Weights of a small transformer language model.
Size: 15 layers, width 128, MLP 320 SwiGLU.
Architecture: rotary positions, no biases in attention or MLP, untied embeddings.
Each number is 128 + 24 x the weight over its row's rms, rounded and kept within 0 to 255. Layers, rows and columns count from 0. Numbers have three digits each. The size before them is the row's rms in percent of the matrix's.

# down: layer 2 MLP down (transposed), 320x128, rms 0.121, rows 191-221, columns 0-63
# gate: layer 2 MLP gate, 320x128, rms 0.14, rows 192-222, columns 0-63
# up: layer 2 MLP up, 320x128, rms 0.127, rows 192-222, columns 0-63
down191 108:122160104132182123122167113082162140140141136085135136117120127117188091111163103141155120154121125125151136148145111085171113098136164153141141074123118068076160074141092143167154108136119130
gate192 109:155096182092090121154136123092122110139135119158124103093155107114134101104154091165108137124101114138122111076130143099120140162110122071123071118117116144125089119138133154089131146085111171
up192 109:140135122131114120133111106082139143139097156135128099102152081141116161082103171140104188131123145121154140115153152135072124134137149112117122151105126129173107170130142137099152123149120129
down192 114:120107162157163134161125144159087113106122143085128113134092134106117122165160134169161118123098140152131109133109115080137180123087131133125160113114091109087169129138109118161064112138114094
gate193 103:103126120083106118168123117168107127103110145145064144135146133173144138141122146099141143124137113128123127124151140113147160129150161130139168145118098155152156098116115084118116089093105116
up193 100:147097150139113118151111150110094144128106115099147154128195172146110148131121143123121084124087187162111126144124093156067159089103155113142097128135113131165163124132114156148131148108087123
down193 105:145149161152108161104105132096143150122151142104145122148133140096112152120130080125129143162135147131101126162110110146128121123188128128145077151167166169146146129121084135152099160119128120
gate194 102:125093125104096115134068118131129146181082132128106119108106124167074116157143143091130114128086127138097135136133119100129133120137095131152094110121084154188117171112147123131127103103189123
up194 104:148194125136125146087161102099089134144140135129143143157150098094155174094132071112160088117131147142138114130150143139103131121134160104130181133113181143070095117151107161132131125114118115
down194 101:157133121093064100136073114129099125104146102133133142132115144187139115148123134120161114126121176128133135069155146116104162106138089143100124132095142213155102106112138140134170168085164155
gate195 104:130143135128134091163143127160101144183074142091127130156078155136063155123132127119108134111148133131112113158120138134125157124137145104136145144111117140116112098106137100116128140137143207
up195 107:119147111135123117121110106107109152138157129125123140151153148109137124138102167164125109122106123142134116117175124108112131102140123128093113119130087142138103150137109149106119090160141089
down195 106:169106138142110170098132108092126163135146162115153112125165151080136109091092139137139112125097108112123118133146109138105124162144131144093085083126149129144078146157124140131106129140123074
gate196 111:116118120110085111132108114137090123146149169131126133142127105157096110127109170131108122130104140122122125165118115140110159104159108141101111123144114150144140132147124113133099087170086112
up196 105:098098146128130169135179113154115119092157100121125136136090141154170121154139099137176137123137084161100125113137143102151134074126159112167113164105153125101125126097138164117111131103162145
down196 107:113123121095092112136107139150152140169120129080156084172175140139113137101160122104135124124105165127159167103148075146139107165121086131124103086151136165131135137107105141117159130154107129
gate197 092:139114159157137118125155160115129176124111131167098109113146158123091068131154115170092109145165113094100110156161103137116115156142119129133118149103139141102131140157122117166155155089135130
up197 098:061178084139143089119089139110138126139153100098107124153108114162101131125153124120140144136172092094132110103139162143141161113134091125163135108151151117124102089128149097139094137114142117
down197 100:105133122108170162136147133122159133142117140124096117117114129146122090140160119122124134137119095125126076139183110111106126153136161164110149171130077138149143117119128137134122174110087117
gate198 098:146133132127125156135125125131094119107115131151068166133121127150128142125109120149097130150106150132153129117145148127113169110102104091128175121141089152175150161118128134146135105094155116
up198 098:097144163109106125143141083137123124111118135108111118165137161148141117115138129103136155097135163096128071133141166152153116123170135128160109111133113133150096095100099087119126124149108128
down198 103:125110119092100090148089096093144136174109156101157130122148101138090098114147180105140125130125136070099154142107118109111117139125137114165113116098155154093124119094138141135124135145101115
gate199 096:118104110155100132109142129157136138142116112156127112075099166091143134136160146118160112147130129100129152136060112143123113135116159117134193096160137124119128118110133129149110159126132178
up199 098:137133158120105128125126133077139119125160135152148099158161122132139154099135160155177133121119100105130122098127132140072169143110135121132143128112180136083101100156100117162125112148114112
down199 100:136131125076118107142141082120158105111141129163108122191161134140133159120105152161165135116128105110143094091112160134120134146110139152130106145094130204110143096128156145131161076117127109
gate200 107:112163112113100107144138165140143118087125124143149110128134116132159118171151147074132122145102144153123096148132144150174132101117108117169106127149129114142152101127104076150123157115106121
up200 098:102114132135104159103156115120089148177094105149160133143118134136148146086135169135187145133129110160174138120083102145103114138140131130084130124185113141158116093143157132110148125142146125
down200 106:138138121072171099104124132121113134153184112121143122105177160117142109156109121166092148137127157089149131133114125110123133117149198126173137154154114105108115172127113122123123101110091125
gate201 089:147128150153142117106127112157118144171104100107091129111138102104119110135149164131114095146150100138166160153110113143091118145151119174127119103124066141151150145118121142142137097132147097
up201 087:110075142117108124119112151101092084138097093099135163191168096141140156095140074135123128144114121117123152103154120117170188105135152159151138114140144144132096103112116156140099126126149169
down201 091:127116118140122120173156171156109158091138134151129129134125174101099135147152155103089147131126134132147133139107117151146142143148113160130135139142131102115175138088117113101149149117148190
gate202 100:139094096138109117168114117156128192112140097130120095162133122134139084174147146084105123152125094115113156126121160113174149117121147120187147126132128130121086136096134123118151140127143143
up202 099:106109134108116116153096102144153170125140120115131112142103113160133110164109131126115156178151117166114141122166167099140139117121172133168148141116081109146098153100148107107137127129164138
down202 096:116100135118137088157108108140177191129153125144137126118139117122136114151140136134140124182114115160113116115126131102149105111089164115134143126136132000127116148101174128102158137148122117
gate203 108:171110140129115118127126102106082126096142144146099162149143141139098111108163110097098093147127151086123130131102110186127138160158064151108118120145114151098115087094139108174146123169120163
up203 102:143080107114116118129125108171142169143155136147127143140100143155108144149156122114113128075161135121106139159083122125100105128116133124143131120142151136118144167135140067119125140114179167
down203 102:138171121125118071116142091118165141133100109103112101149142111135137091147150129125134160147143178108126093162156111155121113125106112158164125121127094097118113107106090144139129123109098130
gate204 103:122146167101102133104132129143100155157136119109135141191191123122138137137148096141132112150128129126124123145138116133119099119130121156133142111114116162105095086135108148111107127154097100
up204 103:175098072133107121122120165127113151145143141145130120136159130155107129125130160148101122119211119081120089125065087117137140144134100122134136108090165143143129120151140127122153134164167113
down204 106:168114154104163141133174099161143146138116125113165115098125142139142121128097122144105149112086132156134151126172134132099127083167150100154152144148114136091077132116133137142122159138098112
gate205 100:183133130166140165144147137139121127137138155087126088161098155145096126118105125143126135133106119171122105116088086141108121111131119161135142103096156133092099115138124115120130124158109121
up205 103:105157118106109098122078111112148104121128144161144157104152123145129138132147135086103149115122121097096137120139132106107172162144109122116128148175121144117156132139114115150120158117115137
down205 092:140129145145079135116149129118117147119149133104092129122109123127145108124112125118080121117136126085128133119127152092118109141146106077168108129080090229141137117140100136124116148094114137
gate206 105:156104100118091106091119109109143143154095143170131133119084148142101100136083114107091128147080141182126127174163141145113152122114142138125116083153127136158128188122139141143129146115155133
up206 109:091187140108113137116120108128106129124148068135121120135143101092178133104143146119128085121109168163134127116139100109134128096147116138098108136160087125109135099089143164124114111138145128
down206 106:134111113125110125175084144107135123137148094128148137103143125149162103134144182147131140108144154112148066084170097138135114099142139114148090167080104139109116125140091124124120092089157104
gate207 097:135105106113072102125112122122113186121116110128110097117110132167124150112153161078135109120161133115162154109137124144128141142136141117120134149160190130170096121116135139182122148113090128
up207 104:135147129117166151131137122102113099103122170108148150121139113091110088137093117123136166117074111106079074150132132100133100118123114149139131102110099131093148166157113097077138112133124143
down207 093:128153144166099134142129107160091128151126112151154138122145132122120125118113133132137117124130151125139127152128111129119133115147126133139124107133142255112131143101132141132156116140152133
gate208 092:116108119131134163150146149159152147148119112126104146149088090141083128106152166122129105116143151094170138164102126083128104118146118132125137112088097116118138149140122114142152130148146124
up208 103:133101109178105149115114086091122102162066132147095113129101115120109117101097123128120094107094110139110135086126125109131141149140145106137185163114179144138114128116138094143101151122101087
down208 106:171098120158101156122132123119118137131097103156088124143104147139157104108099088133136088120150109157124136165124105117141098183106170104157143157132126096161106112128152103118084144131136121
gate209 093:162133143129116131156081124157099180148147108124102093126147132109151120116129088111123110143178103135124133131170107135120101120125133141112113114121175137124093099110116119142109161136154150
up209 096:123110136139138131126161146113088100145123129130166167109161112101150123148120134147115146109112084128155148117081134150116102117116120162152135154121112115108142130120178139138134101152088141
down209 093:095154134128123087096167114105118113125153120098126167145122137117130107139144140149068105096127125084112150132123139109151134171145115106130093171120121197146119090135145104136155131142135114
gate210 099:115125110072122101101129131124104109096073130107123119208126086145101098132157088131121124160178155123136120109143105132067124159126101150149172139120108145167128105160134114124129138125128153
up210 094:128155131102146157100098088138124093159095120138135117102089090120100109101139095155132173110150121088116142153121119147134127181128134159160127089147138139129095124146104092159138141097153144
down210 102:130100085073220142084080122113120122106120142109145132163109095078111088119151106114138152135168125105083111103129123138125156128102119080121150132107121094152103100149126141120137158109134147
gate211 094:152126098130108114121143143125115120100119124126129092183108177168103106134123083137145166093147097083159106135123126153115162087116158128113127113120127161114103125163149118104114158116164151
up211 090:148176102133150142165173122117154121107113082136126162144157137128141130127165078144140092105166112089137126128153094170188088117093148105147102111140148127076131123105187133096136158144134133
down211 095:093115119099145106162114113127110149136131063165124132125151140105143138140127126133153172087151109084181106137121082181129094108082162137101124125098141082127145148148144135104159156115135153
gate212 100:085106118175123096119102165089103187155117132156119144167106151145125113118125139130142101134130101120120122101137098147130126130115117152116117094135105141130164117102078126132099182174166142
up212 097:142161182078126123145174161147128149122141122138104098105142160144138156160141117109102154143146193100126136163073123097105121109138093148134125133090143157108104116168125160126133134070101108
down212 096:157088117111080124178095108145076153117116147115094106096165113111096141131141090104077108129113150099158111134111136112113089125151107116112102136144129159104151177131177182126121114125143139
gate213 100:170142121134105112122161114122124170121144090139164106095157119124122112184140100122111146138134135092109120178132124154137100157116128119131080120114161138119126108172127150134146088148105101
up213 102:153137090132101113123132113139148147114128107145119101106184183131109108138176148121119140124138117092107090191144144128157126143128131127160124157125136123128106085197139138133138097092116146
down213 097:095129149103184159106142093141132067123131155127110123164103149132154143095091103159122142122122117139127189133128126116087160121117090102120126131118102076099086123103120115109121116134131144
gate214 084:090142152116120145164115143138110165118092109113123133170129130145142148110112161104121170154108094131137149131100109144129126116152081119135144129141127147145120144101084074129120120105117081
up214 084:174108105134132111138135131115163130161154177156113135150150120170115157139137111144123157150138083120109179146109140150103163137152136104108146144124141122145182156167142078112138133088144134
down214 088:064119127110123139160118170155155154150126102108166146151132180122147162122102148157143147139099120186130166155103128137162113140136078110125116110136139111161123116116096079150120109130113128
gate215 105:159090161133095107134166133112082152129094095146110151158141133169112085121109126111123090142129151139153128084110157146095118179129122113080136135141153138164118093126171114127145075139126138
up215 107:101150077098147114133129090090121112171151141126134112127126101148158185130096136175113140121099135118140147111160135105114123150148136137138114102153134131154088133134113164139119154081099166
down215 102:137114139151110174137108131144117134100101129155131154126118104132095126113140113087127133152137140158102102132094115167161145120115129105120127117124136199123159149117149110142127128192127093
gate216 099:123137147096107129105157107135150124140092123128116116126098102101116149090131155157089178138114137096123137134162133124071147157132102104146121170097095133110132164118108070137118124150141102
up216 099:104135132091105123145151116159122090109104124170103156105119167153115128166123150131070154147125150127119125135095073182098145119124131135124131125121145111159155103161103155130116115103083131
down216 101:127104097143132115110159160134106136101158158123145108182118127156080132109109087147132133166158116181127105144134165154167111112106146149120140112147150124127080137123158125138168134104145178
gate217 112:138138136085082124156143120171114147139144126151132137118141145110121136096142150152142134187104130170150130145125141085081097140135120155145117116149144140112065096110119113135127144099102093
up217 108:131174118140131133103113107092124117131134103141123168142122153132161118122149140145101090149129119152131136134143137143151161135136156120143112103162114140158081082163111133167113114091140139
down217 111:112100160111134099156144131133136121120135137152081095134128113155108136149138146087109162097125132104111150146120157126132104100127092127109142174101144136165126163119163128109118154100098102
gate218 108:143116160094145092114165150129098131089169140163127125126158144140127111151134163137143113121142135118123160076076107113103075094135116123127121123128158116144129117163155156135080100182100121
up218 108:139120106152132106101122116160145154162131129121128064084147071117151107110175129113129191128111120153125124140134137144130107096115128121098113134178135144093099119164142132124104157118138106
down218 111:144094151105104127105142170123173100070151180079138140075129146166112132145126122078117108113139139140102133123130134126115121081145148137143146097110163101117147134123130145140081120157120113
gate219 100:146138091123080179149129173116108087121078108126107172132141150129132104105130142126162107130156115156145100107127146100174122129128141102117116099166085147112079111091099117166138129112137161
up219 101:155131090134118133127128144088151128109118135112127139111146146110122096098202135124117131105092090102141115141147153106157163172139167085106115177117129134109108149134110118100139129124137126
down219 103:080151124152135163108156126156113063147114114116123108081108144097148113137121127130119055181123139139153149148108128124152129099089114101124153119144130116114136101088138132133071093119112146
gate220 124:140133115147108093099146125103123147101092134109105086112141150148118090123128147111118133140114089156155117121169142103108140111123170105115115096093103155130096174112109139080118135086158127
up220 111:130109120135134152139101118155123120134123174125109175130145157101125166139159119111128140119103115161167153131184124099126099133130158129149108133169152128116160140118121118129159112124099149
down220 113:114150140068145155110137146080128123118141098097131104127125082181128148125094168130174096127118135126087132169085117143141124143119090129078156091125138146113098125103111123126102150119175108
gate221 097:160114140113099111138165135150111141176156138160123107128109139108113111132154130123160169129168115133133164162092113080107124116127139232183105108156139152161136100142108111100129156134117133
up221 097:111151119133133160100115125133097110138139110082110122129136118163149162139128144134114120132085107084106112166122174110096125145132160104100151117124131114142093135113130122150125152144125134
down221 100:156126127106099128130152147152111084174097135108105127148142132114104106144161122122147151092151086105112135155144133102118106129139148103138109129156143140128084135105123130137126115126131163
gate222 092:157108115132106142124091126149129164132112159092101081134096148135102122158115160106143139121150064117182132118151170101116095121138114136128118129136159145140144131097093111121118146088068149
up222 098:175126138133150170125118143161127145134126108131149097146123081125129170134103110144127134107109098136160119109129115125147125130144143170123145111168170135138145104115137157116149105171082170